Each number is 128 + 24 x the weight over the matrix's rms, rounded and kept within 0 to 255. Layers, rows and columns count from 0.

# layer 4 attention output (transposed), 896x896, rms 0.0237, rows 597-612, columns 0-223
[[ 87 139 170  91 127 142 109 120 133  94 115  99 107 146 133 148 135 154 149 165  85  82 111  99 114 135 110 104 163 129 134 129 116 123 174 117 106 133 111 134 141 112 130 125 143 133 134 218 137 139 144 107 112 160 132 137 162 133  78 126 144 158 139 119 103 138 140 179  77  91 110 147 171 115 158 151 114 115  92  95 114 103 171 137 157 136 104 120 118 157 104 109 148 112 103 146 105  87 146 139 136 135 162 109  92 148 122 115 113 150 153 112 119 170 139 147 143 148 178 115 152 207  98 140 141 164 134  81 147 165 126 182 113 129 127  88 134 129 119 129 151 163 125  98 109 115 115 172 121 142 144 137 120  96 123 102  71 143 129 147 137 130 138 109 129 176 112 136 103 109 118 106 172  98 155 143 151 129 149 171 142 130 149 128  73 101 146 131 117 110 103 144 108 116 126 115 159 140  66 115 188 128 130 100  71  97 102 168 107 127 121 136 111 134  98 116  95 172 139  83 118 131  90 167]
 [130 140 149 149 152 156 136 122 111 156 113 121 119 121 184 155 147 116 110 126 132 169 122 114 132 144 122 124 165 138 126 141 123  86 130 152 128 144 106 150 150 170 160 162 109 101  95 117 139 109 111 119 111  82  79 155 150 117 129 133 129 121 180 168 112 131 111 134 138  92 152 143  99 111 154 155 145  90 160 130 144 136  98 149 168 151 116 127 127 102 122  86 101 108 140  93 137 145 100  94 109 147 125 128 169  87 106 139  95 106 127 155  88 141  98 167 159 107 110 140 156 123 110 117 105 124 150 101 146 143 122 153 128 150 162 116  81 158 164 118  65 132 104 132 144 146 138 115 154 120 117 117 144 140 135 105 111 147 139 134 126  99 128 108 131 133 119 129 138  78 128 135 102  80  49  84  82 133 143  97 108 120 110 133 126 158 118 115 140 113  88  96 151 110 189 118 181 148 155 172 119 115 115 148 104 109 113 130 141 129 147 123 162 101  95 135 152  84 144 128 149 133 161 119]
 [124 154 123  85 204 135 110 146 110 139 134 171 110 144 114 145 123 152 121 131 123 141 107 150 126 166  70  91  94 113 120 139 108 110 118 123 122  79 183 128  81  65 108 157 150 114 133 104 125 131  67 147 105 141 136 157 111 112 120 124 172 132 133  93 112 119 132 124 121 130  94 137 144  95 141 108 113 139 102 143 108 118 111 149 103 130 153 114  92 146 134 159 117 143 113 135 100 117 153 175 169 150 145 112 113 103 129 138 122 145 130 115 171 107 133 119 155 134 124 140 122 121 107  95 123 140 120 121 120 108 152  96  87  81 116 147 121 113 126 122  79 143 112 129 101  91 110 152 150  83 108 127 134 149 118  96 147 150  93 151 141  62 138 137  90 106 141 153 136 144  71 109 171 140 142 153 160 154 168  80  89 113 106 114  86 164  99 147 113 102 118 127 128 147 100 133 123 119 206  92 136 147  85  86 144  93 119  84 104 112 137 132  75 110 153  78 102 109 153 112 152 122 107 136]
 [160 129 144 137  95 127 107 131 141 138 139  91  89 158 120 162 140 147 149  93 100 118 109 104 139 143 156 128 105 135 167 130 143 161  86 135 106 152 129 117  75 170 102 115 170 153 152 158 134 107 127 148 142 154 168  95 126 146 130  82  86 104 143 137 104 126 136 122 145 154 153 185 103 131 105 159  79 121  84  85 132 131 125 103 171  82 121 147 107 144 132  98  84 111 103 111 150 124 130  80 160 148 134 148 148 112  96  90 130 122 108 152 159 143 131  98 157 122  83 151 154 153 138  71 141 165  75 163  82 173 119 141 152  73 117 162 105 143 104  74 111  77 150 170 135  68 145 157 129  75 125 129 132 152 153  98 102 122 148 130  87 167 139 200 189  85 138 129 158 142 110 146 165 148 127 108 137 143  72 153 190 102 164 153 142 159 109 129 102 142 164  81 142 169 159 149  75 121 120  96 106 148  93 119 146 111 126 137 122 138 153 102 111 100 122  97 110  83 151 126 117 153 143 131]
 [112 117 116 158 120  98 167 127 100 135 160  89 170 150 121 138 109 124 111  82  94 163 108 130 142 152 163 129 113 117  96 152 107 180 190 150 122 144 191 115 134 160  87 135 161 120 125 119 141 130 147 158 153 121 121 116  95 149  75  60 138 163 104 122 109 124 161 123 116 118 130 161 161 128 109 149 102 156 102 167 128 137 120 153 110 130 154  97 163 137  99 150 125 149  96 188  90 147 129 137  91 122 124 132 173 159 211 128  91  84 156 108 116 113 152 110 127 135 147 119 149 138 160 151 112 149 145  97 124  89 134 186 111 124 172 126 145 100 144 142 158 116 125 111 128 164 144 142 132 132 159 153 147 138 153  94 152 152 147 180 154  74 161 121 105 148 155 119  44 121 190 123  84 147 105 139 166 126 110 136 168 128 175 115 139 117 132 117  90 144 153  75 133 137 139 139 154 164 124 161 105 136 155 140 101 158 118 148 123 142 116 121 123 149 175  72 137 124 127 165 155 136 116 112]
 [127 144 152 138 163  96 109 114 119 119 112 165 125 108  77 104 102 104 114  99 134 112 143 116 124 147 138  84  87 133  59 147 118 152 113 104  94 128  73  80 145 131 125 132  87 125 116 161 146 204 159 119 114 118 109  97 163 131 146 142 117 135 146 112 155 134 177 137 110 127 122 131 119 153 176 146 111 130  91  87 107 126 108 135 159 159 102 164 136  83 103 161 146 123 127 136 117 181 144  97 130 128 137 151 151 160 142  99 149 145 119 113  66 116 117 131 142 120 134 139 116 136 115 108 102 131 164 134 139 127 127  97 119 140 168 130 110 118 150 145 119 124 108 141 224 145 100 124 117 156  80 132 142 141 136 146 180 112 151  74 133  77 140 152 144 139 136  98 179 145 103 110 164 138 117 160 120 102  94  94 101 122 119 133 139 182 135 115 131  77 165 105 141 143 155 122 107  90 133 147 152 156 149 112 142 138 136  74 121 128 126 125  79 163 149 145 151  95 145 134 136 137 110 121]
 [127 142 137 145 135 145 109 147 119 100 129 168 114 178 102 107 139 138  92  97 130 111  75 150 129 100 119 115 152 128 139  88 105 159 172 159 152 119 130 154 116 156 164 124 127 140 107 138  85 140 127 145  69  95 129 117  90 113 139 147 132 145 114  94 139 178 137  95 109  87 150  99 136 136 116  98 158 158 140 117 130  49  66 116 110 149 148 123 163 138 162 124 127 134 158 125 111 130 149 109 137 137 121 145 135 121 133 102 160 106 138 153 116 127 107 108  88 115 132 134 137 112 127 142 172  88 127 154 113  87  99 143 167 113 138 120 143 118  95 178  83 167 140 105 140 137 133 124 121 149 153 160 146 137 142 117 126 115 161 135  99 125 177 115  84 144  99 140 165 132 101  85 129 143 114 114  83 120 100 124 129 134 112  66  90  72 114 137 154 107 126 123 136 163 183 120  97 122 126 167 179 133 111 129  87 121 118 104 121 137 123 165 167 130 165 134  89 114 125 148 188 120 144 100]
 [131 150 115 112 119 135  96 105 107 150 173 147 138 168 124 130 140 157  76 121 116 164 112 153 111 133 115 119  68 137 133 107 109 151 129 120 132 139 134 143 112 164 114 126 114 109 142 111 121 173  89 171 112 105 122  73 115 111  87 120 103 117 117 156 111 154 165 111 117 120 166 118 174 106  68  99 133 104 103 160 110 142 164 113 126 105 141 143 132 124 153 135 142 127 110  95 117 155 127 142 125 125 107 109 147 133 127 128 154 118 125 123 145 153 146 113 109 146  82  99 179 134 106 115 132 128 136 121  79 157 117 147 148 122 201 105 103 128 146 152 139 132 142 145  84 117 136 160 112 116 117 106 136 159 156 144 172 139  98 147 129 112 120 122 153 121 127  93 116 140 111 119  98 142 126  96 140 105 141 145 140 157 107 152 136 169 119 125 114  78 155  91 136  91 136 124 131 122 120 104 142 108 157 145 140 120 120 161 159  89 130 122 107 126 147 119 126 107 142 139 120 113 141 207]
 [107 148 118 113  95 122 136 135 143 162 135 141 129 151 143 111 132  83 191 141  78 116 137 103  68 100  84 137  85 131 109 132 104 133 132 137 114 130 140 114  96 174 117 140 102 100 131 120 104 151 122 133 116 122  75 107 124  87 169 183 110 153  99 191 177 120 116 156 111  67 141 146 123 133 143 115  85 122 114 145 139 156 126 118 144 160 101 132 144 168  76 125 137 171 153  70  82 150 135 106 118 129 112 115 116 132 136  95 152 138 135 176 141 111 149 127 128 133 122 144 134 105 146 130 146 105 118 148 131 103 138 137 146 168 115 159 123 106 118 136 108  95 111 162 108 157 128 106 100 189 122 145  93 162 141  57 117 126  68 116 123 173 112 124 185 137 116  97 149 106 118 120 158 123 112 108 150 136 164 119 119 135 113 111 141  94  96 101 104 159 139 147 126 130 110 101  92 130 119 123 105 130 127 140  70  82 121 148 128 152 144 155 135 139 121 136 128 133 124 174 127 111 147 144]
 [121 138  89 122 156 143 131 107 146 170 189 123 102 161 141  51 122  88 180  83  89 152 172  94 129 136 133 138  69 109  91 111 113 153  91 150 124 114 141 144  85 124 122 109 138 111 100 144 129  95 124 139  98 158 108 131 187 116 151 134  94 119 142 103 118 131 106  64 150 126 114 142 143 133  94 159 149 165 167 159 189 159 108 112 130  85 131 101 147 129 107 102 149 145 114 116 126 121 108 142 149 150 130 108 161 138 110 132 133 121  67 134 139 116 136 147 120 114 157 106 143 131 161 121 155 101  77 132 120 129 122 126 132  99 127 136 106 170 122 138  90 148 153 145 168 106 116 174 149 100  83 149 152 163 140 104 131 128  95 166  87 114 152 106 157  53  86 138 158  92 144 114 102 129 126 103 134 166  99 142 117 120 137 141  99  92 130 151 161  91 136 134 157  84 129 159 140 136 114 125  69 127 107 145 111 179 103 131  84 111  96 127 164  96 118 139 123 130 155 134 146 166 134 107]
 [148 141 145 163 130  85 129 136 139 129 136  92 148 131 158 108 106 122 121  76 164 144 103 149 131 125 138 142 128  88 165  95 117  85 142 115  92 149 134 135 126 168 120 133 185 131 144 126 108 166 131 108 143  95 131 101 151 131  92 144 112 155 121 145 105 146 130 128 180 113 139 119 124 122  86 125 102 157 137 122 109 118 159 139 126 115  85 141 142 156 122 167 127 144 103 155 104 131 119 117 154 148 199 133 113 104  93 158 104 131 120 166  99 146 117  88 155 123 152 112 130 152 149  87 119 123 137 110 135 132  84 144 134 115 138 127 120 127 105 147 118 104 119 130 140 138 138  69 146  83 154 128 140 135 125  97 127 140 109 118 150  94 138 153 136 156 113 107  80 196 117 121 120 136 129 153 134 134 136 135 143 165 146 187 131 110 101 137 104 125 151  97 136 133  98 117 109  82 138 112 119 168 113 148 137  90 157 118 103 138 129 105 162 112 166  74 169 148 119 138 109 134 147 105]
 [140 103 123 169 107 133 126 153 141 131  90 135 159 127 106 118 166 124 144 166 143 115 158 139 137  82 147 131 137 145 106 150 127 108 152  83 114 161 105 134 111 102 129  95 144 123 139 123 144 116 125 109 140 127 175 105 139 105 122 136 114 101 167 130 130 111 124 136 105 147 140 100 142 128 108 176 142 163  92 149 115  97  98 176 140  82 123 132 145  98 121 110 166 164 118 150  89 126  96  97 103 144  81 156 157 141 144 132 130  89 101 133 110 135 124 114 118  99  95  96 138 119 118 116 132  94 116 155 141 147 113 141 123 185 118  95 113 104 157 110 136 116 131  92 159 136 101  99 142 113 173  94 133 156 123  98  94  94 183 143 124 112 119 151 132 104 145 172 125 169 160 114 142 141 131 137 129 153 114 119 154 130 130 110 157 138 147 140 122 138 140 103 156 154 123 100 146 103 112 183 126 105 107 154  99 105 122 113 101 152 145  88 151 105 135 127 166 131 121 133 132 164 102 152]
 [145 114 160  99 142 126 127 153 111 121 123 105 140 150 141 128 147 168 111 166 175 135 119 127 168  95 120 139 143 123 136 104 172 130 145 121 160 133 127  98 150 174 149 133 131 137 124  97 131  88 108 154 149 161 115 126 130 109 134  65  92  85 131  99 124  87 143 138 107 148 165 128 100 166 187 106  88 116 115 180 136 173 139 145 105 126 161 146 116 156 130 127 123 120  87 135  93 130 148 109 118 157 123 145 119  90 101 174  97 138  93 149 122 181 187 148 156 116 129 117 129 136  90 131 122 141 110  98 118 147  92 169 124 143 142  75 150 120 160 102 119 105 124 134 169 136  98 144 123 128 179 139 133  54 153 135  84 134 138  90 152  94  84 135 164  82 108 151 157 155 103 110 129 155 171 106 116  97 128 146 102 107 114 108  87 128 113 142 121 141 109 126 131 134 138  87 151  81 129 108 117 142 140 122 101 138 156 152 135 121 128 112 146 118  98  75 118  57 125 141 124 115  92  87]
 [140 134 163 140 127 140  78 178 162 133 113 172 130 112  83 133 138  62 119 102  96 152 128 150 154 133 164 119 133 117 133 156 141 128 142 132 124 144 118 118 130 110 109 132  96 137 144 101 131 105 119 122 127 140 118 120 115 112 124 107 143 121 176 126 117 135 105 114 164 174 118  51 158 141 115 140 117  94 140 145  92 112 146 135 102 107 107  91 102 155 174 108 174 103 132 127 124 127 126 109 135 126 126 170 130 143 143  90 137 159  91 116 145 151 131 143 171 147 112 129 136 141 148 110  91 127 147 118 130 148 124 103 102 165 130  87 140 125 140 101 115 129 103 160 110  98 136 128  97 133 177  86  96 108  90 121 120 106 164 103 147  82 120 153  58 112 147 123 113 107  99 111 124 107 204 114  91 153 102 152 171 124 122 158 151 200 131 112 151 142 144  87  96 108 131 124 140 144  83 107 144 119  99 133 164 129 153 132 153 114 115 119 110 121 114 119 131  98 112 129 147 133 132 141]
 [125 118 128  91 163 131 156  74 141 174 104 113 102 109 122 138 140 177 128 101  84  95  94 146 143 108 107 102  96 111 135 140 143 109 164 141 149 121 142 128  90 105 118 144  80 141  97 120 149 120 106  94 120 115 155 167 133 120  90 101 104 125  82 118 167  86 149  90 118 107 136 157 159 108  90 137 143 122 123 141 176 126 149 148 132 113 165  85  91 160 151  94 146 104 111 120 117 129  82 116 140 122 126 172 114 132 125 148 138 164 153 149 102 130  96 100  77 111 101 143  80 103  97 143 138 168 163  71 119  96 144 115  70 116 130 140 168 157 148  93 112 135 108 128 152  73 166 154 189  69 170  84 133 136 124 101  87 150 164 111 155  99 118 160 133 134  78 146 109 149 116 165 183 139 124 115 134  82 129 177 140 160 120 134 152 120  93 109 147 137 184 103 120  73 135 159 102 128 109  52  99 178 111 124 143  98 105 120 121 113 150 126 153 108 127 182 145 132 126 139 118 139 119 178]
 [163 131 132 118 129 120 149 161 133 117  89 171 149 144 131 148 160 145 111 151 102  67 131  59 156 162 127 134 152 117 157 160 117 123 114 134 146 159 140 130 102 140 136 112 122 128 159 112 147 172 159 126 121 104 128 138 142 102 112 139 165 138 130 165 147 134 148 114 120 148  94 170 149 138 107 106 123 119 145 121 124 149 129 153 147 131 117  97 101 102 145 119 136  79 142 152 154 155 135 125 165 149 117 163 197 176 108 119 140 132 120 134 157  74 153  96 134 119 100 102 109 122 157 136 138 186 126 148 136 147 122 109 124  99  99 178 140  90  92 104 175 205 167 140 133  97 120 105 129 109 169 125 120 141 157 171 152 144  99 127 107 131 103 111 185 171 143 125 110 136  67 141 112 130 167 146 157 171 125 129 144 145  95 153 140  70 150 106 149 147  82 109 131 134  90 116 136 122 180 137 103 116 166 106  94 141 142 122 100  96 169 112 100 126 113 126 144 113  89  85 175 167 121  70]]
# layer 4 attention value, 896x896, rms 0.0191, rows 598-612, columns 0-223
[[133 112 139 152 121 125 128 143 104 126 152 144 119 134  44  98 159 123 147  78 108  97 174 139 113 131 173 131  95 122 173 125 108 157 130 105 151 100 169  75 119 114 141  73 138 103 107 128 119 157 151 147 118 147 156 139 115  93  86  73 132 173 138 102  99 173 166 116 157 144 159 128 146 136 151 126 129 137 139  89 180 107 130  91 116 123 132 158 138 166 178 180 109 177 116 133 156 124 149 143 144  82 121 114 113 127 175 102 152 175 120  87 134 103 137  91 155 159 104  55 153 147  98  98 123 120 109 157 138 106 121 108 133 114 115 144 158 140 149 133 157  86 176 159  97  94  92 163 155 114 128 155 124 147 140 145 127 100 125 109 116 113 116 175 168 136 153 133 140 139 115 180 160 157 159 180 193 106 124 136 120 137 159 111 123 146 140 104 100 163 194 169 114  99  93 138 114 140 106 128 133 128 167 141 120 145 147 120  64 122 154 184 146 133 155  59 136 128 126 130 126 171 110 120]
 [134 152 167 173 102 172 120 125 151  86 125  82 163  72  74  93 119 139 136 130 162 160 175  85 173  65 162 107 174 155 139 164 191 148 154 119 171 115  74 127 177 145 125 107 138 149 123 174 130 135 158  85 121 138 120  54 110 113 143 109  87  96 138 144 141 155 148 124  99 136  96 102  90 122  72 140 169  86 150 158 141 122 163 173 142 152 128 133 104 124 115 134 161 181 152 146 144 169 142 115 122 126 110 171  84 164 140 108 125 134  84 150 135 132  84 156 138 148 120 138 149 134  91 137 182 144 122 143 172 114 154 125 169 157 174 106 118 161 128 107 147  93 108 203 143 145 102 128 105 107 105 118 131  62 108 114 147 129 137 127 142 141  51  84 114 155  98  87 111 112 111 134  92  91 113  89 115 163 125 129 147 103 130 132 178 152 120 152 176 177 149  97 160 114 161 137 150 148 117 155 110 120 126 169 114 144 139 156 109 154 127 143 148 122 115 197 185 144 137 132  97 102 119  87]
 [151 136 154 120 170 138 183 178 125 173 117 149 111 114 124 127 141 135 125 203 163 121 155 106 113 116 118  90 160  55 143 144 109 134 111 133 132 129 125  92 180  94  82 161 105 127 135  83 104 161 114 132  96 112  83 141 161  69 121 149 136 149 145 121 159 137 104 156  98 145  98 133 140 137 188 104 123 153 174 109  95 130 129 149 107 169 145 103 158 112 148 130 179 148 121 170 148 166 130 124 138 109 121  88 115 142 129 167 189 174 120 125  94  99 108 163 127 142 118 118 123 130 113 140 150 146 168 125 133  96 186 124 115 125 149  97 185 127 127 190 201 149 102 132  99 136 114 147 119 158 150 149  91 129  98 175 163 166  90  94 171 101 123  96 127 152 108 123 109 135 156 124 145 136  88 149 162 150 199 112  91 136  86 110  99  77 122 163 130  94  83 143 117  96  78 104 165 107 148 144 121  90 163 114 153 119 124 122 130 121 120 139 169 132 158 122 161 143 120 190 159 143 146 112]
 [102  83 110  93 110 112  93  77 123 115 146 172  90 120 155 167 151 118 150 163 168  92 152 140 121 104 145 136 135  73 150  92 131 111 144 142 126 107 130 164  98 114 172 123 110 157 103 125 126 154  90 137 126 140 153 179 156  96 177 215 122  97 118 125 116 145 106 164 142 163 105  93 111 143 129 130 116 144 128 122 132 122 106  92 153 164 113 149 122 139 119 154  88  87 146  84 136 122 142 120 139 115 126  71  81 131  94 181 128 154 131 130  94 158 125 141 122 149 128 105 127 109 111 101 140 140 114 171 187 131 128 137 114 101  87 136 124 132  87  99 154 108 173 127 168 128 136 118 184 134  95 129 141 141 132 148 123 152 128 112 118 129 105 131 109  86  89 132 150  98  59 117 134 131 143  95 109 146 146 164 105 161  64 140 122 131 162 101 162 112 121 129 137 142 148 140 141 112  94  91 112 140 148 131 154  96 109 127 122 143 119 102 122 155 135 149 105 141 111 104 114 142 131 100]
 [115 106 135 120 117 108 184  98 143 151 157 129 113 138 178 174 167 148 160 143 106 142 126 128 161 156 117 158 139 160 165 129 143 127 150 168  96 159 116 124 124 111 156 131 147 119 125 141 149 105 121 112 162 132 162 135 132 162 104 112 149 131  94 140  74 156  78 138 139  96 125 164 124 108 107 148 152 126 183 156 147  82 128 133 140 115 114 108 117 192 112 154 134 169 162 148  91  86 105 157 119  85  90 142 115  98 145 105  93 129 123 112 175 148 135 128 149 124 114 140 147 169 125 177 172 124 102 159 109 156  92 120 109 144 136 137 119 169 114 150 147 120 147 114  78  98 142 109  94  93 138 131 150 133 160  93  79 172 163 148 133 146 119 152 105 150 198 178 100 120 146 145 124 142 153 138 110 121 179 108 104 114 146  78 154  96 164 147 159 147  72 150 126 119 130 116 151 134 106 140 122 136 131 132  72 125 151 178  99 115 153 143 104  94 115  85 142 109  81 149  97 159 178 102]
 [121 106 132 132 123 117 139 149 117 175  80 102 146  58 136 151 116 105 183 149 147 142 150  88 143 123  95 146 135  98 110 146 120  72 126 120 118 146 170 116 114  83 100 142 177 147 111 158 158 125 124 110 128 129 153 145 160  75 149  87 136 114 186 114 174 108 124 138 106 114  97 160 112 117 107 133 103 103 127 162 112 150 165  98 114 120 167 167  93  95 120 172 120 109 146  94 149 152 141 178 110 107 110 130 138 131 164 124 110 139  88 153 141 176 123 118 111 117 206 147  76 133 112 136  86 181 113 154 141 129 129 156 123 135 190 149 150 154 121 150 133 130 123 166 136 165 137 159 108 153 132  70 106 132 112 113 124 115 108 157 142 121 128  97 120 161 114 101 130 107 102 145 121 162 174 136 159 129 120 134 106 128 105 138 176 132 131 152 112 181 151 133 114 151  94 190 116 118  98 132 128 158 100 131 145 127 113 140 152 138 109 103 146 160  85 120 131 106 133 133  68 136  97 141]
 [101 105 193 143  99 109 103 132 136 102  71 105  87 106  73 120  73 101 149 112 166 116 129  89 120  98 151 140 145 135  81 158  99 148 107 141 121  93  98 101 116 117 150  90 122 119 158 122 183  90 113  83 143 187  98 160 117 129 140 131 156 126 118 143 143 148 104 111 127 159 123 136 143 167 180 167 123 150 141  70 158 163 105 141 134 158 117 152 130 131 133  83 120 143 136 137 145 136 119 133  94 123 141 126 160 172  95 128 122 117 142 141 103  99 146 130 146 128 130 121 102 140 149 145 139 126 107 113 137 137 147 111 130 138  88 123 184 129 143 128 147 115 142 148 145 135 142 123 107 132 144 174 119 155 134 148 130 107 114  79 111 131 152 129 157 170 177 150 128 150 118 142 152  89 108 150 145 134 156 158 105 120 119 124 107  80 141 162 115 156 148 125 144 110 151 101 145 167 158 153 107 107 113  98 127 152 149 131  96 160 109 149 112 120 130 122 151 132 161 156 135 116  78 145]
 [144 118 147 174  97 111 137 138  92 130 120 112 147 170 147 153 144 163 122 138 140 134 110 168 134 187 138 148 123 140 151 169 129 106 129 137 137 149 127 199 172 102 110 105 146 115 151 143 140 114 118 123 167 156 177 135 129 138 112 110 101 160 128  93 141 113 152 146 139 173  93 182 175 149 106 183 137 147 125  83 140 118 180 107 145  75 100 122  91  90 141 101  93 120  86 189 177 127 137 138 146 136 120 118 126 113 113 159 127 118 141 107  94 164  76 102 140 149 118 106 139 146 105 122 104 126 110 120  96 143 131 110 141 143 130 110 159 135 106 137 153 154 143 129 123 135  90 159 120 129 113 103 130  95 118 134 132 152 164 144 112 110 135 187 127 123 123 116 119 158 167  85 125 134 166 156 114 120 133 137 115 158 155 125 113 135 165 132 178 125 120 128 101 109 125 167 150 123 119 143 120 114 116  81 100 117 140 164  87 129 123  92 174 115 179  96 139 133 165 119 132 119 110  85]
 [111 113 153 108  95  83 152  83 114  85 116 105 154 109 136 182 109 113 108 156 149  82 139  99 109  93 128 138 164 141 151 167 131  84 136 147 131 135 134  93 130 147  98 122 108 133 198 122 140 168 106 111 121 122 128 137 125 108 127  76 136 103 101 146 133 137 130 108 135 140 132 131 118 113 155 147  94 154 102 128 119 139 148 148 139 160 125 148 124 120 163 119 141 123 166 193 169 130 143 145 139 163 101 130 117 109 110 133 123 108 182 136 103 134  92 135 116 110  71 129 114 130 123 116  92 177 138 116 139 114 110 148 134 168 100 117 173  57  91 115 127 102 110 102  76 128  77  92  91 123 117  85 109 113 120 134 171 109 162 140 111 120 110 160 108 145 139 113 105 170  75 130 142 101  94 124 141 102 174 122 127 111 172 101 121 130 121 155  67 132 135 138  71 100 108 140 146 119  82 125 120 165 108 143  97 127 152  94 104 125 143  88  85 169 123 124 136 130 125  92 139 107 117 135]
 [126 118 138 124 150 151 133 105 105 110 123 175 121 128 115 124 128 112 171 181 129 131 147 134 106 142 142 174 147 153 115 161 102 152 118 146 109 120  99 111 117 112 167 115 120 135 119  96 139 158 127 115 110 124  98 140  89  69 158  85 145 133 141 134 113 124 111  95 125 139  94 117 152 159 146 135 156 131 129 147 105 110 118 110 130  75 133 134 111 110 106 141 117  92 120 114 135  94  59 158  95 108  55  70 102 118 159 118 139 153 139 143 154 126 114 150 124 157 140 122  96 121 107 158 127 151 143 124 102 117 146 166  95 140 148 138 117 135 120  82 152 125 164  89 164 108 148 166 139 141 146 141 130 115 109 145 132  93 112 171 114 167 140 157 145  81 170 154 139  95 117 116 158 133 118 159 104 159 120 130 148 101  88  91 150 119 121 143 139 162 119 149 137 125 166 129 140 138  98 176 135  88 125 127 115 141  92 152 164 151 133 119 104 129 110 126 116 135 152 143 135  99 100 145]
 [107 104 122 103 120  84 144 137 104 126 171 121  98 138 144 104 136 131 167  89 120 136 124 129 150 127  95 113 139  81 123 121 126 163  92 111 115 148 114 147 122 116 113 129 108  93 105 106 110 141 155 104 132 187 162 147 138 166  91 102 170 120  66 104 108 128 106 122 176 108  88 142 104  66  92 104 103  97 183 104 106 155 149  86  81 167 147 145 133 143 169 154 111 132 103  88 152 143 134  70  93 116 138 120  90 153 168 153 131 160 182 114 164 116 133 156 108 163 141 113 118 127 131 116 135 142 131 108 110 116 142 132 138  76 124 128  86 150 101 145 108 113 105 148  91  83 112 166 137 161 148 143  93  96 155 135 134 159  90 136  85 136 119  96 143 123 109 146 126 112 111 168 151 119 115 117 168  85  96 106  73 123 107 158 144  90 127 103 114 134 132 137 107  78 108 121 142 156 130  77 170 141 145 115 151 161 103 151 112  86 141 137 167  95 125  88  47 123 141 102  90 107 127 131]
 [ 84 124 117 165 101 188 123 145 136 162 130 147 124 157  66 125 137 101 148 109  96 103 162 124 124 112 117 135 123 119 135 129  86 154 107 110  82  98 130  99 104  76  91 101 128 126 144 151 103 150 138 121 124  95 111 141 163 136 134 161 132 133 146 119 114 172 133 135 158 121 120  84 104  69 108  89 147 135 102 129 121 112 125 175 109 101 126 130 100 122 150 142 146 122 131 119 154 155 116 100 165 133 128 102 122 152 125 110 152 155 118 119 125 120 121 131 135 169 151 136 103 134 179 130 159 117 132 151 139 119 171  72 159 125 132 125  38 141 157 132 107 130 136 159  98 106 143  90 129 134 113 140 128 144  98 114 161 128 144 118 110 125 162 174 127 148 147  99 111 142 103  96 105  89 103  88 169 123 125  93 119 153 137 111 191 124  84 111 106 149 124 138 122  99 134 136 125 155 102 163 143 128  95 150 141 105  67 116 106 107 117 161 149 136 139 159 153 181  98 127 199  98 132 138]
 [102 117 163 136 159 105 147  94 145 115 138 155 137 157  89  84 100 166 104  69 144 117 120 136  95 109 115 160 145 118 139 139 122 136  85 154 118 114 127 136 155 129 124 124 164 115 139 143 145 174 139  79 137 146 100 149 157 131 122  93 134 110 100 125  83 146 149 137 160 162 141 103 129 100 136 129 117 140 133  92 116 148 106 185 135 132 163 152 165 130 116 166 108 164 101  89  96 134 119 136 178 168 142 106 144 167 144 140 145 115 195 134  96 127  95 125 117 133  93 104 108 180 141 166 150 144 111 148 102 127 146 107 138 101  81 155 114 145 141 146 129 140 105 136 139 196 145 133 173  92 106 159 156 151 131 145 123 143 110 101 133 133 155 102 115 107 153 118 158 161 132 134 111 146  93 121 129 133 153 141  86  86 115 103 101 159 131 140 158 163 121 174 144 160 125 119 139 145 144 125 135 177 168 145 115 105 150 141  61 130 125 162 148 115 130 145 133 127 132 115 137 112 149 165]
 [161 178 149 167 101  90  83 196 115  78 117 144 164 153 123 125 161  80 173 155 166 107 148 128 151  97 123 115 116 172 131  84 130 119  81 109 133 121  97  83 155  90 123 104 162 101 124 120  97 166 187 142 130 143  41 112  95  93 168 147 191 142 154 145  98 164 106 180 111 151 141 129  89 131 136 153  98 128 116  90 147 142 124  91  86 108 129 200 146  95 146 142 137 126 126 151 142  81 130 102 102 140 116  97 149 139  98 100  74 118 127 132 133 126 132 163 194 136  82 132 147 155 128 119 133 171 116 149 162 114 152 131 177 124 155 132 131 111 183 169 143  69 167 115 104 140 126  73 111 160 116 157 131 138 110 106 127  90 123 149  82 184 112 125 124 128 165  99 153 130 161 108 129 112  95 120 129 141 139 107 115 101 174 143 101 110 163 162 106 115 111 120 150 135 114 145 165 138 192 146 139  80 186 107 128 125 157 154 128  90 113 150  99 153 121  86 134 125 143 149 128 180 122 139]
 [ 84 101 163 137 117 100 123 130 137 127 126 115 118 113 110  89 143 144 130 142 160 152 133 169 114  88 188 116 127 150 130 137 111 130 101 121 172 126 112 134 137 158 112 130 128 114  88 156 109 157 131 145 132 131 137 112  97 131 134 168 138 140 129  99 140  88 139 120 101 135 115 123 130 131 168 147  83 140 134 133 121  88 146 103 140 149 132 153 143 133 104 147 123 159 129  86  99 145  98 129  90 142 136 138  99  79 114 109 163 150 146 128  90 150 118 169 151 116 168 128 140 168 110 157  99 107 144 101  94 129 138 168 128 129 138  83 124 143 171 143 121  94 122 148 113 135 133 153 141 137 135 105 165 119 181  92 127 139 121 125 143 140 135 143 156 115 116 137 137 162 150 131 133 145 113 111 129 137 148 132 127 142 150 138 126 162 136 153 112 118 178 134 109  91 159 127 129 113 114 113 189 108  97 110 194 116 141 144 149 127 113 114 139 124 131 120 130 148  74 167 103  68 140 213]]